config.toml
d_model = 128
n_kv_head = 1
d_mlp = 448
bias = "all"
init_std_up = 0.0391
weight_decay = 0.2
decay_shape = "sqrt"
train_tokens = 233300000
Each number is 128 + 24 x the weight over the matrix's rms, rounded and kept within 0 to 255. Layers, rows and columns count from 0. Numbers have three digits each.

# down: layer 4 MLP down (transposed), 448x128, rms 0.0768, rows 147-213, columns 0-63
# gate: layer 4 MLP gate, 448x128, rms 0.0842, rows 148-214, columns 0-63
# up: layer 4 MLP up, 448x128, rms 0.0814, rows 148-213, columns 0-63
down147:137103112132140124122131135154128135129061093073121125144125162124109147137079134125153141126124128145119147161114131097132119089114139119138157162170146122132101167123125150118166174093106099
gate148:162066100151150131122103111119104076122071139103117194092157097105124112084137116125116077151145149164106161106128132112133170113137171115156144097109152137136135147080156171135165124122125145
up148:124075120123124139100070112091141192121119105148179114119128139135099109123147120128124103132106136116108147086100117137118146100071174163151137107133128162132118164133099138131143098088147102
down148:152125111134136137099127111128158121124139147089093138105131173141138141115128141115130115131126121099130147129158102132130135095131124141119140034061077131166129126104107143111143100113121112
gate149:083123152128152133140104177095151074090132140114125193119125136100159128097098118087137107116104132157123123133128167129130136150129134105147127113109118155126108116141161149118132125155111139
up149:137130110167124152130134093109154131140139138135162188151138096127111110100092096137115103064141122122126138104119137120142122138136123145082134120166141128136127082129112074124156116121109134
down149:095139112106153121145120166150128116097140182100116099136118139097096119082066143110150129117149156154143115108131143121158137130140104143150141130148174157142153115140122107086112153102088154
gate150:160144121143122113126138132114115105139096106108122116104139113069149114164128115137128134116118120155103169161096114135105122138099146097085125124142166208079142160092152140124114144125130140
up150:142103154154088175117133135163138153143141123136165119135134182151122135163099147123102141107154142163110132083140154120171123134135143150156131135126131145130144112139094149136139120143148118
down150:123153163124134086137122144131124135129114152109140129100108143088130142115127115123125157115131153115114122124074141107102106109171118139107122135159134110130151178146112134142146166148124145
gate151:108107126155123137108129128156156131178093172176170150135091088123128093120121125136128161117162166133085100115147146081161143163107151096128161146179154142146135112137163131109125071132123125
up151:157080135135144122143115121084097129137151134143124102138120090145105148126145131108135167067112064131102152131159157118122111165143118091114100125128101117127155116149141160109116097106134115
down151:176107140103155144172159147128100120120148129134129137131148116154101110133107146117131129138132127129132094106138115112115153184119104118121173115126114163120095118148155103121092116110130121
gate152:098131117108093121086122123167129146158093114135131143076096126124142115142070089119112170119145099117141144131140136134112116115126083113147124125122143144148161183111139093098124095112124144
up152:138147140156129140130147124128117164146157124108165137093144110123181127141128110131201135118147132101136130137106135138101123118082124118122128157122115120113133098149121108096143136157075124
down152:141141139137127130134128108084178112147127109103171167128118111070130164137107100126106160074143135141130073146094118132103132123146150087138139133157157091104125113136135107114110092133081139
gate153:130124084118086147167097116125156138124127147144174114132148076121105118124140130119137142099109092172135116144103112148133126105131112131123194083116139131101136111114136164137106146172118109
up153:135138141135106111072145148107127160108114129113089106150123083149120141081128155123084127150123107081124102148100145112132161123116143165116131166106133119074120102160087109116127158100161137
down153:117120157149198135156115163153108090073118095099105137117117131165118098140118149146116113146129130176135138158121077113100168095079133123097117106123119126143177123107142180092150146124128067
gate154:161125105157126067141120125099123142108145131097129145066109116115134132156177131164106165123175121130148143156108133101105136138149135120133145143123135141138112093127141120137135135156134113
up154:122109113126116098146144132136147147112151112158136153116130112113108144155127124136148142130132116074121115172126098142083113099105123109158112172129150124148158123071122139164141133121112080
down154:096083085174119138150121158139149107101126107109143137124109133104107140125105104133139143144138112128152138141093123137107095132139137123118132142109175130138132147138173138130162131140112122
gate155:077113137110094119081115159171158105107121152110100128149127115129144144134132106127110119141144146146180145127124163079130118133120108114129124132084130141094132142106118099117102100110187147
up155:137129145122138131139130092136193157117112090089091136085134125124159110131098111134148140126168108110097147120115103125085122142164149134145095120161173128120146136158088119155103112122113105
down155:133111163163098150110117150109122126136116131088172140119138125131110087137132116150135128097104163159150075159136160157106167136123114150188152130118210123103135173122130105156089174151125123
gate156:124068131147154145121099139151152114123088108101117147137091134117114156108160081132123122113120173107081119166160118131126138116153079095117133152163101132082121142127140125157098138137141136
up156:120109153106143140135128115097118155096130108116090071140131136103117140133101112145151136122144106135115157094115179069112116143101151134112131097149121116119166146122126125113145110129145141
down156:165113130109146119097106145101126105136133175139136142112122134124156124125122140095082152104139115126087117134107174168080127155133138105126153154133104121157141120166098121119117071138101098
gate157:142092101129140126105145124135091136155097147135153138140147104123134158117134135190170125115130133134067138132111094104155159145111181142053149102133134140113088114125139115106163125107121118
up157:142198098095141135100122157163104138150148122152154171154156115126127137131143141108149149097143130151135139139122164126109142100142126147125152088111155157164103165098117116140135148135150157
down157:114147122129146138176079080132101150108114177114119077140135157125066168142140118158148143141155171090148118099121075124111108146150119103172084136138122168166170141126132127144125160123126125
gate158:122090123100104125138156080149149149125102104102129105149140152102141124138096173092127139144126171116144158155096150141124120144095147191157150156129177096137145171105126135147166114090101110
up158:106095115134084132104140132129137113154107158157115151153148117121131091135111121121132106118197170169136140108151172140177147137138123136175109117115134128126103152137160151120111112111101179
down158:127074133105129079209133101141153155175117149101138136144110149109136105100115129106114136148154164135121112058129147128117123110141168137075156095126086104124148096100121108112178145150169134
gate159:132130142128127139128136154145165174140143086140156129081114103122147112120105162143105127149098084125087179154076128121161096107130114137136163135138143098137160142106101131118158116082158157
up159:122117160154103114138147107130132153102133117134142065105130125098124117175134099132163084160101140086133151108124181162099082066137124112131118106136130148143104141180095122132119115112103106
down159:114108137104115136137119147137100085117145142096148138138125080159113133162119154148118126092124120147139119150127107104101093171134110122162136140191121089122099104130097123142111158133104086
gate160:102131104147118137115133114148156127128113151125104170148113082105126128160101161097116188137175110132134177161126104165165094083129174097156132126139170099122128148177147098131125132112094078
up160:130148160133150172137104135145100090139109110127160110079110190156117118109147138099089150088122166111135154111124107087143134161100121129091129130108134101110140151145130131136126137104134153
down160:145158167195135110139150129116083122137139139118093108100109144126094092144124092141108157143143106122129153130133144148130096133152130125149122132138215123145148135116130113129173147145092098
gate161:159132141142121102190131111108134144119151143127175122158149114136125114143144109126120148092154130159100168149161133160138115104111053138153194158158151158149130148143143149121111153151116132
up161:112115132148143120135116087171078123129117123147132140159158116172103103144116087127155121120176158123088136096118133139159134136141153115130149111144159109154135124126113131082102137139128151
down161:139142110118121090113123099122142124063079161139124116107115146157110159144124091114123165108140071175113134137124150121121137133150173142095104130120110113140123105140142105158113106093110106
gate162:145102143133121081139144108144133120100107134095170106129136152196114093087143093156181099129138069113107125124103127108154128082146128098127101143167146130098156153106096149147097104128141122
up162:123068122119156098127097120159129106152111107107096089125150148149130141137119134099158097122130156125137121116171101110122127118124092134143156077112121103141091130117154129136148089169157115
down162:100165180159107149133120099131137144115100153165148153101150105101152131122108085123089163129116092160122147133061150102088093130107136107133115180102178122115195140124084117096106159101109118
gate163:145150143174137146123097103149154147114113166109129162112119131103130131156138063122105183107147176082177140112146089080118112132150111096108118104169129128121132102161138126139137108121149157
up163:135119115149111112106137102157108152082133119144110159175119159127151120113122146130128109116135098122124083157113117108095113119126127122090137101113124070141132114098138115126167086107148139
down163:129162167108131170143109072144137113149168153148137136142119123146125132174161120189125138137129131134123160154126125116123159102149138119126134105102141128133161094099085112144137041133131176
gate164:113137137118142108124119107145152146179164117094099134130157106088154116140136145178134113139086100083146129141166161128144128139155124096159160119109143109116088140126130120133131100171134087
up164:154159125181116136156174102115121174107146125132144106122092176149119083129097151124106164144064130124142112078129163095150083159115118172114108150131153135070147124115144115116082162109152129
down164:114138145141149147149125110127114124130111131124104108093107121128097126138097152145174147121125135111142130125112092136121157119159171110163146112142017127148146097114120161119140155158104132
gate165:096116120108153131069108153099120130137171125130151138162110149116125100109111133139150122137142150129118154120161092175114158133117106086118118155130111094095146115119173141120115156122119136
up165:131173087116168109142116085115123150134142124082113166144140126095117133154160128130118120159103120090113164135175119135182125163141125122099122097129123161132103100108119119130123117144112160
down165:126131128139134124167110157142139068119132175169115096133106129148139131124132150116113121095127086141139108114103104113120120124098124156160100145175092132120126147138159110113133136123108145
gate166:095124108076091129133129157117130128122163129141124110144146087092128081089142090110122133086149112139172186182118164117175053100137108171098159135105142117088114134118146120110121141110140118
up166:107111130102127078153149110061128140098084109145132069141131131068087140135163112128120115138114160157126143102151097128139111111126129080109146106121121150142105109135150136141111097094149108
down166:137172135110143128109105107155157120090164159100121124155125108051168163139136111105105110143135098112153086103123143133182136121099138126099095134107047152098087141132156125124125160125118114
gate167:170108110101137113161131154117119085120122169132121164134104123119176103115152165112119082103099134122143139148140149111150141185135163151097122118111136142132121169120151125133145138128162129
up167:136109089156133143114117108192111076134127073134109129085123106158142142157130108144170124144107080168146075098156110148097102128119138122108144109090117123143146092126144101145098142154125089
down167:108098124161165105115134112181151199118117104106132154119133158169148171155108138099149149151162112131138118162148156118144130172115141129111118132114131130162163145151108149112127143118120120
gate168:184147097081114103129104145128149121172115119073130137145162131091117127162134136140151127148104115123112133104171150143141132109111143084110155131128112155122091131150146179156086126125155113
up168:098145088111125124123145123155099105121107158143127122149101126114185128185111075125162127110152064143131126171136091127099128143124097144114137155135132113123163172166136153153131109112102156
down168:107129090133125123119097126174120138129120152111117095135098131113110140111110151154138110132120152109134117169105133147181181100130130159116113082127078144115144151132102121148150192133122103
gate169:141125120142145154134110169156147066153118143122158124137096101109138151116139091171176124122117117130133141103104126141121152069116097097124144144166127154081164104150141129133114186132120165
up169:159148117145114152075145137193122145131157135142141172136110114155129156150092123105122130155151140149138114142085133139142153118119155079099106142176096107120097134129094118134104124150101124
down169:084100156073138095125131106096135160126135105100117111153097175119130100138128120144114115122107119132114114121143131126138148154175104150119127077080081102157160121104127152112144090136146112
gate170:130140158110103116123112116137094155090141064147145148104160120108144077115135102101148097156127110156131179163069159191135127118119137196112136117133150129099118101061118128151151151143122116
up170:154118122173170108108094110129119133157150150064101135124104161178126110110154186136113075141062115121117106130104145151126144086164106176119133157130118155131112140112145129126106124136122115
down170:128096105130157146121157137145195177080086128078130126126100123142091130112120167133105159153107127132138134087136107130092126100068104096163139129139146131188078075127130085115092090105122146
gate171:086162127147146138098104145159117199150114131097124130113132156107089162113118149120153139134085133158131182132102194167134150147138112129142115124179131112124116152134112127141129105112143123
up171:105139091138101128155151144132123124150149188095146172151111099139109092134107123128106145125079163094127126119130165098123096127105121133111107160090095104138190077108109115134152111130136144
down171:128124156102140098099111104130128101144123100130138141111135121142148109151151142134110133145150084144106082119152140133097112106172098129121112149074137126108134155141175134067148075076149160
gate172:132132168118098087150107097122128121134144139082162133162105125103144130129144147152093080111148136129152141110140163109146144160124164121100183091116133122118134133123141143133147158129178104
up172:122117132138098151112115109090118081181119156150146099102110157084150091104143165100143131087109142107132126136154140093144140116164143111158141143153148136112130099121171137107154115129100138
down172:106156159128106124136125100122124119117118113120144124119121140148097118128118121144084112131127125091125132167101148123142107131138139101145132114091217138109137140128115145139155177106160164
gate173:153151154123086084125135124149154143142103167085144094119125107161078113157159149157107117107110141149105136097125099145166125090089076105108143152121149091146172123159110151143130143147148116
up173:168144079143096165108186121156143118129124140108102125096178106124136123162096122134135147114108133157100141085122089159174150145109115113155137116119119116133132140091116116134106119148148090
down173:109093130125139121125101122102100142100125137076115132107109107086122104131159140123126135093075165138060142160085109136120133151150123150144143141147140117117085139142175142123108129145146160
gate174:157129107092127127126091079092127131150140115108110179145136147111140119093146102122112165127107132138132120126110175139129139144131096116083097097102171143111111102121095163134173138151075119
up174:090123103140100125113160095111102097118153092127138135142147127124173150147168156064098127102123163165111140130115147111147088145106141137092121128114139145127081097106157141168168121135130143
down174:144148177111130116119130125106086096163113164094123132163136144155145129149106125138136138121107154108115140135100121133114091178064122117121147153112154071163154128139163108100187145152109083
gate175:134098102139104113117102128156164153066085152099106166125126128136165096149083082134094159120155124131100123148088130083115099114116118119109129124118164115099123138171094162140138095092100098
up175:158132117115122101071117156127143133110128166147135156147139098163122132120112086122143129069153186143086072158174131151146132138165128124124098113177152096140095147128121130125135170153127141
down175:110160118133048086156117152136151146174133133121131113154059145142159074155088126125165136147130130146075155131105141074138130130146113136102118115179086050133158137096115158102130112133127138
gate176:108112080107117156104132121131133165143125107123152132160144147128091118136129109111094090163128104104117138117133153147101117137175111127099136170164149127085063125167160126130146108117066108
up176:170136173133159126138129163116137128139102134095123124118116099117109143151107144143174159133139117121144141115161141145108119085092147091137089101146107103157101100134106081126075129142155116
down176:098131113130079143138172116152082137089133163120115100091101126132117102121091140105149103147110117103149108103141145147173158142119118069122172113102117143141135172145164145122102154100123130
gate177:158138138116143139087149109112142157076116116104149136140121098134132101133153101153097111148145114129137117130107075159162139115124083103082144131141129089160138102145139104119140108087139112
up177:142138135158112163144119171129146128094134136146103142168094137084112107125166155112081089131135102104121121133133142116154150116129127109122122077158112090115137130128128055138120113165086126
down177:090111108092114126130136129132115129133126088101140118097138137082143092139140119102167158146125107128119124123128140141120133141111161153131124133125174155122119155101140153152116132132146097
gate178:119127149117093116093128082112119151126137138113127116134113103117116101106152113123127136131171140144096116180096144212118105090137145127160165118131123104129113103133135114165095098133163134
up178:155159129142115163095108144157133120126122116132163147143100165131137158148134136085170120154100103162138134134137116145126094105127163135110106143135132130122121190100142137130129123118115161
down178:149155119149117136088154123093129125173097106157133159127129139112120149121166104136160153083097136159102110151144109124150095113167112110104157158152170102141095114152138135144108133129109134
gate179:112111098106097133137142119140124132106184148144111155124124119112138088126132121131157142131143130151088156159132129125112075133119144110162126131132143137098141162119110102133120125136121111
up179:115117144115148170155145148137100111108127178136131141112139134120125112133174168121144129120190156072116113131110124122152126157142153133109140153140117193148177109122123164121103113127150129
down179:164119123141132097106148158155137125074115076115156165162145133125144147141132147101159123145094109151116130133111128131101085139133109130147140148124138127088157094082145102134132180141134124
gate180:141162123142143128092166134090158124184105080089160152151099137103096170099144172139159137076126121154130137116143127129109111112151108161124164129130126171143111122146139123147113100108134165
up180:098156130145134146110135151085081081075148140105134111105144147068110136141123142089116152155157113149117133108108114107081139128111066130131147133126146144144131108110140102116087155115124130
down180:110146146136113111111156119138118116145115116160125117087106103118119193154104120099136112144142133101109130110137119156092131082105128123179127119125086129119145121109172119093114112103176146
gate181:085107151083133132139129163128092133170144185165141076171110108136129137131137123128067130138131126080140147144143094098167150129089084100128182145163117108119091147128164142098121112100144116
up181:109123168170142114121181116090102087143175166126118122171097170053131149120097140070162116096143187160125131124105146159148120122163105158101158098113158117156119132105122119118130132138104148
down181:089138121050140113129117128124183140121111121093145057159094116138142129108139122128140127085137091101142176101120105119106085151149128132159140126109171151154117153111152124112111125108107128
gate182:134093109117126128117095169113080135137127103135119161110106116088120126130141146061151168097098154146150126124148171157135165148116161099116133136105114112118142136105150149116119130133121069
up182:128147168130140110155101114136112121118089121142139170150109082089141143119107154145120101109144153129138064125129116078171112144096172141120114148129150133146156131141112131076163137165133124
down182:129137134135135135103162168114119120148142143129145130130126137117142164107135152105112136137115120118139103146136164117162118137132120142144110197089145139171178099125167159135104092149137126
gate183:103135132123111119166102137142107110134124155121137151095103144121123141135114114145137119185150136147134107179145122131142137138093181130142130145101143174133127164110089078124112086100169107
up183:147165069180093093118095158125113093105114127115159163125124129115129164121086134156138111140109071143120100169134117168156126146183088125115120156124142109133152154158121111167135127142129146
down183:101096130089123165117180142139141170134125160151149137114127120127117123143167144114136123177124108152169084139137120121106133138143157127089153173133109120099121114171164104132106156164097127
gate184:098138110152140150099046145121131164143181176150097148113111133098117128102145061148107146141109097091122117137176127129145113128063143123149129121168131090146081128138125138142110117153143127
up184:108187151164153102094133134139150149128164146160141074150128126115120121138111086139147111092162110160126116134175104166159148129088055128137156119172148104111151186149111147135113106131095126
down184:119135106128076088110119140141108123106139150147153103107107115109150152140071158125164156104126135168127120111107135090139109138107193105114124115080173132171148116089158117133109093111124120
gate185:125135127162135122107120097110116120080137179116153120143083130149143119128121117125198130131154101113127170176150111165117148132147086106093138098149124118089077088143153119141131104161154112
up185:188123104128149143098115151153162115148144149138120129115162085159104121147110115131113169122133104117131098153159151141107167139111097115118132134198124146127150157129163126169104125179092163
down185:137128143085123142106161086139128131141159145124126103130117112161095108151104141141156131125166111172145147129101118136126146164101114135127147126117115122122130121122107106089108180120127151
gate186:125095155122098136091135092184104156085120136170165193135098132119142156177126173112133132164117148124163111117084130106107101122153115179149115128135147105123123115086133100124109120165156105
up186:129120138150148112103139106128166092139135152132122107183119124108124103177172136129102127131115140117122139105111133120112138146134084119126186139100112114130166132112146108074104138179102109
down186:128146131164146103124153129123166110177139107101096134117107112124145097152165117149118122136097129128099193170119127122096148165105155084069158141140106114086127114134126118098115139145112109
gate187:124142164158109110144096123155114111161152132120116145134121110177095110151129141137117134124099157124111147142195193144163114114116092150165192092130141088116156116126119156155157088151124118
up187:153148147146121159141179086178129071133151107146125134103120094154115139112148124102155116081125091156121106133133133097161105138121122119121107119098133136177108144161127152157179146121092140
down187:085118112117148084098143098154145136120128104110148145121092116141165121132144172164117118123127159135131098161141135128105089105156158111111129126146121105091132143126106141141063180098118129
gate188:115138109165129155094119128120107121177120096137146171102115095123127154109104101130155149117137138123177121146127145132142138137084121128114130148137094133122130099120150105090136115181095173
up188:092117135129109118147106128123104104102134141128137122127106094094103142114143096120154118139154184120124128159133173125118127109104118141114109127144124156117137113122117114119153134128116115
down188:110096124139124115111138133102121135150143104164133092093123096141166097093127123086117133120105108128149122147146108131134130165103122138134131175122089121115136114120087118115119116128156171
gate189:151123103087115107122117161146147169100151098140168102108107147172148165122116126143178151149149091161155141099127131109186106137146139157085111146120152133156158094097099125144140130139145121
up189:113149133083105080100109131108140147127167128128124172150110110135114173138120109107126142136139153131120127134131124128134076135159117136169084135123133102071112084091126111112136104132120136
down189:134112129133127132134129162134115112146138112143145126160139121080114139139177073137180116156130156096159131141121137147163130106165138137146097131131053136107157130148159167087109151113112163
gate190:123144116157099120103186141135130142136173148134162155169122118140140112125100130109129144159092114104147126112147134112145100160118102138095150145091122145134102131102146154128163120175106105
up190:122147116174132136086130112141150091149104128145111106095123089131103134097116093156155126159146134160120141139125141131127133142113091106125155129131134109120152164116128099136143121152111097
down190:099132146163150161111137109088135147105106093138180124134126136076143130102139118171132095151147115137145103135088118110115100132126186167108098140128147107134116127124070111134149107113111137
gate191:127117145160110084068134137163117155143153104095120151132131118110151117097120154129151104114137107123146131170123057107140117114141101097104165134136170136162105134126133152144116145131155134
up191:145130127124146132122144047113134151133172105133153099161109114177090122142126106161145146105166141152110086116145113178126163117125134088092143127085134119182156165078118178123139129111148158
down191:126115123117121149173176147151123137126122138116144105128149151114132142168136109111122142116141161122125130132171102114124132072106104113145080124175078124164120111107172098120154189150090159
gate192:133098165103056125138162111170115122152111138112106100126138144128188171178116107119131161111138105106106136175129138171104147135148130117145116175170177156132102105118156122126149101143159147
up192:081125110111126105171096144141115109120099116135104097168087125124157120106117097130140093155080076139162134173125146142119172128112154104149135097142154126136139094151136151145156130140106143
down192:100139128103093119147139150125151124125098128122103111121132149137119104130128116127103102149115072112131107115135183145152132156097125113123150053093189080133157154109109114091131127078135107
gate193:137081169172128125138129116150131144181098150153135146090164111147174169147184147175103079136147148150156128137143141098169157154138096109161143143111129146109121133098178124120171136120112143
up193:110112164095126126096097124120163138070136138097092109136116144129105193106105129167112119110145143131141096114155118099086153085084119122109135132154134152142128118148107066093143137149132116
down193:103137116142112111138108096099128144128139112152160184123116164107171105137128125087140149125128098102111135109110117096091092137127159160116124142130139145103137094143124140144094126150151130
gate194:125127129125175121104134120090151140157105104113190129087163126114127131102118105127165095122084107138112133121147096129151199149109126118167148149114160140097102109128147138142109101137175124
up194:131149098095112156140131131131142139143168172093101149163161092114136133151098127092135181113172119127177111126079122140129131094141125137147143134095160153098100113119144102102178122143093182
down194:141172126080157138124083109110117147162114164076128101130153141138139094141125087137135118124123118147129157100158113131124138166119137108098153152110127159124143125117142109171141152139124139
gate195:086141114057134154125126132054105112114111116101163118130154097134105131114155113115141153130104151100130119097149118160145125126082122134155155109111109117098171116095135122076117119159097128
up195:111126111133104115104123133132111109126086113120096096131154135135153153172157162092139116142086144159120159180159160118162136170126112152190141131098131172148134120157103157163144111136177119
down195:124097144140152155129101101127147118161142163149142120135108123168122098126155103131145110116161184077118123141124147138111113124104133122120072142123043108129148101108086137158125139163150117
gate196:067139141125178114137138115161160109102106115133120138109139102137155140117151151130123108117134155169097120111138139155119091120212097102115123146131139108128102152134113105111149107157163154
up196:165116103096128143130146121136110106126138139122127150130148158144161172131157086130076166156153100133130157127109117158121168127137114083126173128126118148139167120131133152132182124172143112
down196:152100100157116153139144169137099128125158121146162146150073100058119135144162112140138141090149143082150181134085118134137110139104164104167146119087131141096104102143135100147144161139078083
gate197:133169082144075131135136120140098121100119096132087136113111121153128117143120096145120105133103112144123165107107106141159136146125041097114103124142143194127180149108076126122175084154137115
up197:131145135126149163123123173123127059148129172154147157129111105073084166123141128117085119132170155178164171129166115117134119115116125125136095122106098138146116130133150142140106125110094099
down197:129128090117089164137178087137133136151173118103101118132116126183174131140138106121149134141137161082076141114096097142146139163124106110143130202161122135129141133112106158143170130123113137
gate198:148132102111086138149095138124118121130095134130104159087190110112118068147159141103116146124136130132132115122128087135113165142150125097143142106133115155100115091148152142100137133150154102
up198:102136117146140156115110159120108090163124122120132094136148123129095118118144109099109107112123140181132083142168154181129154156153123097141176099131114127086116132138141133098116159120139126
down198:126182119120108155135134092129088113135144114146130150142103151159149142098107129143146148100153164168089131119120091161124139118072141123154122142125123133105117127149164118083155143128121139
gate199:126106136152115123180090119144100137138113102090146126094129068141145125091120109108147116157158059186114125156130125125149146120135077157105156107115125101135131145148178084145149125125169100
up199:126151088122119127125104144087165138123105106148182140125124131066134162117105077124119110121127142133108159163119118111101122077114157162131151115149119162172131084128117134095123146073123140
down199:150106130167154088161131078149098123140145159129103130126163097116141148120123168127112112182145117160163101121110121105175116105115105131112152134116160129162097125128135114142109073138144187
gate200:102114084089146117108151144148120111143126089106102105091091148170102104163111161123138129136140067107112141111115133128145119169117107149115145151118149107147141149080171147132131114116110154
up200:144116094118136135118105119105147136104100130111155111117171096140193190095080093133158114141095141089120091144149118127131105160132145147146132141094121125144139168149140132120157143123100113
down200:153130131138140156089183111161108101144180169115132135106126144136115110113161165095154134112107151128130137149096092115077122100131153085138144158181141142125177130120126104121124081146093114
gate201:154124138144133087127147161083109125105134127108154128140111129131094147117119122149152122139160168145146123132129117144114120129154078144121141110132124136126100128127140129121166139135089132
up201:115123112116143105168095122144113135107113133118120087127127103141119080152103119101120101141114149152172142116116153116149130126116144090130099104095123106162114134077085127111112127130137134
down201:157132117153126143064183138122135145134130117120133152123138110096166147130134146122119139165172155123151121118138114124091151158120120138148163149137188108141174108115100123125149145156097144
gate202:123157127097104106138108140148156117121123119114179135133094138100198119127118092147156112146133114119150125137148133173110175134132142104140145071143125130116155116149157117078090112086108132
up202:145162143148111106134118101125119133153145176126137169148192126140163071171137140141129113147130166090149098146087158153135128108121110144123160104073114141128109123157148152098092144153119127
down202:122125121113102134172137151110143116130097165159110111128151121136108149152124126131139107149159148129154105147120134136163154139122108128106060095077000135118114154170154092114127088137120092
gate203:112088066126109152134115157135145093114129153105119123168143105112146160132157130143100149108165147103160122145147121091112148119148075129077152120142152134134132126140122101147177103141149150
up203:139109156123100110140106134140133111127144165160063143112101166095083128122147099164111161120149112107104140119122188153105111109140109099087147128109139081118147116129116162097102114164116109
down203:087093125171145141115105132098094086132162173116117118110134145117061115137173136165090133144137145129158139170140117102122109124149106109187128141133132116158167147129092118166080096101153136
gate204:087087168171154137135102167147119104113138122144130142174104109089092105149172139118112137141139098144121145111117168157094104081115146154141128141128155113136149113145097073099109137103132130
up204:092121115109115115148126104126088158122151109106133158139078130109128126107144145156137119074136144155121090084141123176130157123150189143104142145115108143141132122117108144117111123124143124
down204:109118136117129109146169114108142151140142137084129123158145149151123152125092125122123136134119162096116076089142125098105155146147130108155151138132111112148099128114123120117152220175121125
gate205:128171108112118138128175144125068064134123119154095131145149137122120138141152093165130098150181131090113148179110096129159127110152080191098145128143185123098119150109110153123157136121155098
up205:119118119131196099162102142141097133114060162146177137133082149120099096100143136190141098116141130123086130120112098147157140150121116140104122130156115146157131141129138143137088114119149131
down205:149102122136126119130097136082127138167111093108139175138117129169128117104136092151162148142173161133167143088153170169136113112126120081132117160098078150079102106108147105114154182154111120
gate206:128098156129127111111127141126100124146109126103120120116131122101116126075116121114183099169093092154114148146120109132099135121092121103097159127051116160139163117126161142098119118112106138
up206:129126131102061125194132128135121094106165117168137147134108101110130142118109126103130114143117107133122135140166136154167123124149132096139142149163134130080137131119119133112099150135107169
down206:118111114140116099151107098118171144150142097200154084149103132171137145147120144112120140147157163136129165189119138124108103137126168101126139102116093100109097109124131113121109094161100155
gate207:128118122132080105161101139118145149150115094112161124086143148095178158123150156158127087119126075073154135151116114115136100134151148155175159146115163148124126133129081143100106136096111146
up207:131106103106141088162107130125141148157088190162126140107124090160116136123130099110148155104123137127167134103133053154099144123139136117132134135159133135116138121144128137129118129080167086
down207:161094122155146123138087101146142107124106211155154124150108120117126129140158133107122132115101120105150098103096136146102130115135131136124103078158054148138150180127157105162153139117129126
gate208:160141152114115118114144138164099138127150122132103135120130122091156120099105128111143174151176155099136089135115116121146153084127119135121136129108125106123106128137108095138161130154147116
up208:131131113163133102184144166114092137123141124094177149152092114110162086119110165139114102107150162134119108139137102130098162070125154128096178102081133179130115087137097104094140107120156140
down208:086131139154121135131122149146143120097117167123155102128118099146147101185121137159152141118122142128155131063134173109164156094102126117147114093105013131119155113087183152112158119165151122
gate209:119149112113106145122118073141074096159188078124143140116106109190086114131161111088118106064108136104136145094121109163161116120159136169118133149149131175105088119092130083133165100184189155
up209:172132125149168141104165144104131155102129125105106101100097126090143169107141104113139141168083098135127133147128172155105115116121098121107145122152132126133156183106131093141147135080097115
down209:126118154113178143119126107103137161130118095102113158142126121175103144153123181152163156146126123112104117117138098150108138086124144133175117078142063105123127131123110119111140166161152074
gate210:103120113106138117118112105191127107143177123136122111136083145153099096114108103105122123135142153107142126122135129161122119080108100138141106150123132125113160163148150147125083127093181082
up210:175114135142135089115154116132089118099132127139135071125122146107134160153132098124153134117164115137147094110127113140118129133156139148170097114132133118112094121146097181160129091118146120
down210:160139172131099156160152104125171144117118128121090120134152095109165077078152128117177100145159146132127106125136132123135113099096118135081143078091150128115119116118108152121129178128121135
gate211:151137142074116100087113110117124099101160123141155157174136087143111113144118119140113121087133158095139140098125098138114088128122080178081110090141142128136115119144123141146129135114159117
up211:138151137134144103096075103129130084133154132117160137129091149130128119146141117108117122144162149164176121122135118123062141098158104136141158143150120126136147118150161131117176150112145107
down211:104133104118175135174120157145122121134113129104099109106129119101143097137157138129124160122130127155138106148167135114103168120134129129150125154119083144092154132131116156043138206149107144
gate212:156184088180119131131104155179157104096110112096138153134119129146161154127152109104095098143167103138128102125141121114133122138108113108124123127109143118086121101135109103121084121124123138
up212:132123129129157133095086138137143145139130179125110112107116110124137156102121099148142139139089076105124118097134125157144132134129108144096133140136143147118121094119101144145162151103105144
down212:125095131144123120182133118072105121151087069112144141126142104153157109160126148096133126124112129132092108122140126131120146097157127115129114107124100122109144104113109092141089159136109165
gate213:125138109155149106112137141112116128105154141119134129094151102095119096122121112180183107126164108101126171160143103150137136137131144106133118112115139126113125116118102132117111157103155160
up213:125106141161132153116156098160138120072173121123113125116061155130136130159123088119127145127142110120164110132119143126151128126160128148124103131144132111121154103099147135146115153144100115
down213:142120124091124113121173154134136133158136152111147108143135126145103115136103144123100113122146144133111100075138127105107106155130114140121124184162136176112110132148117142112160161146137147
gate214:128110120124159096130079164127158159149120106150115130135078110106097138114142104109084119113123130115155150109156082140156092114110097170167180095140174120129103165099117128130135153080135151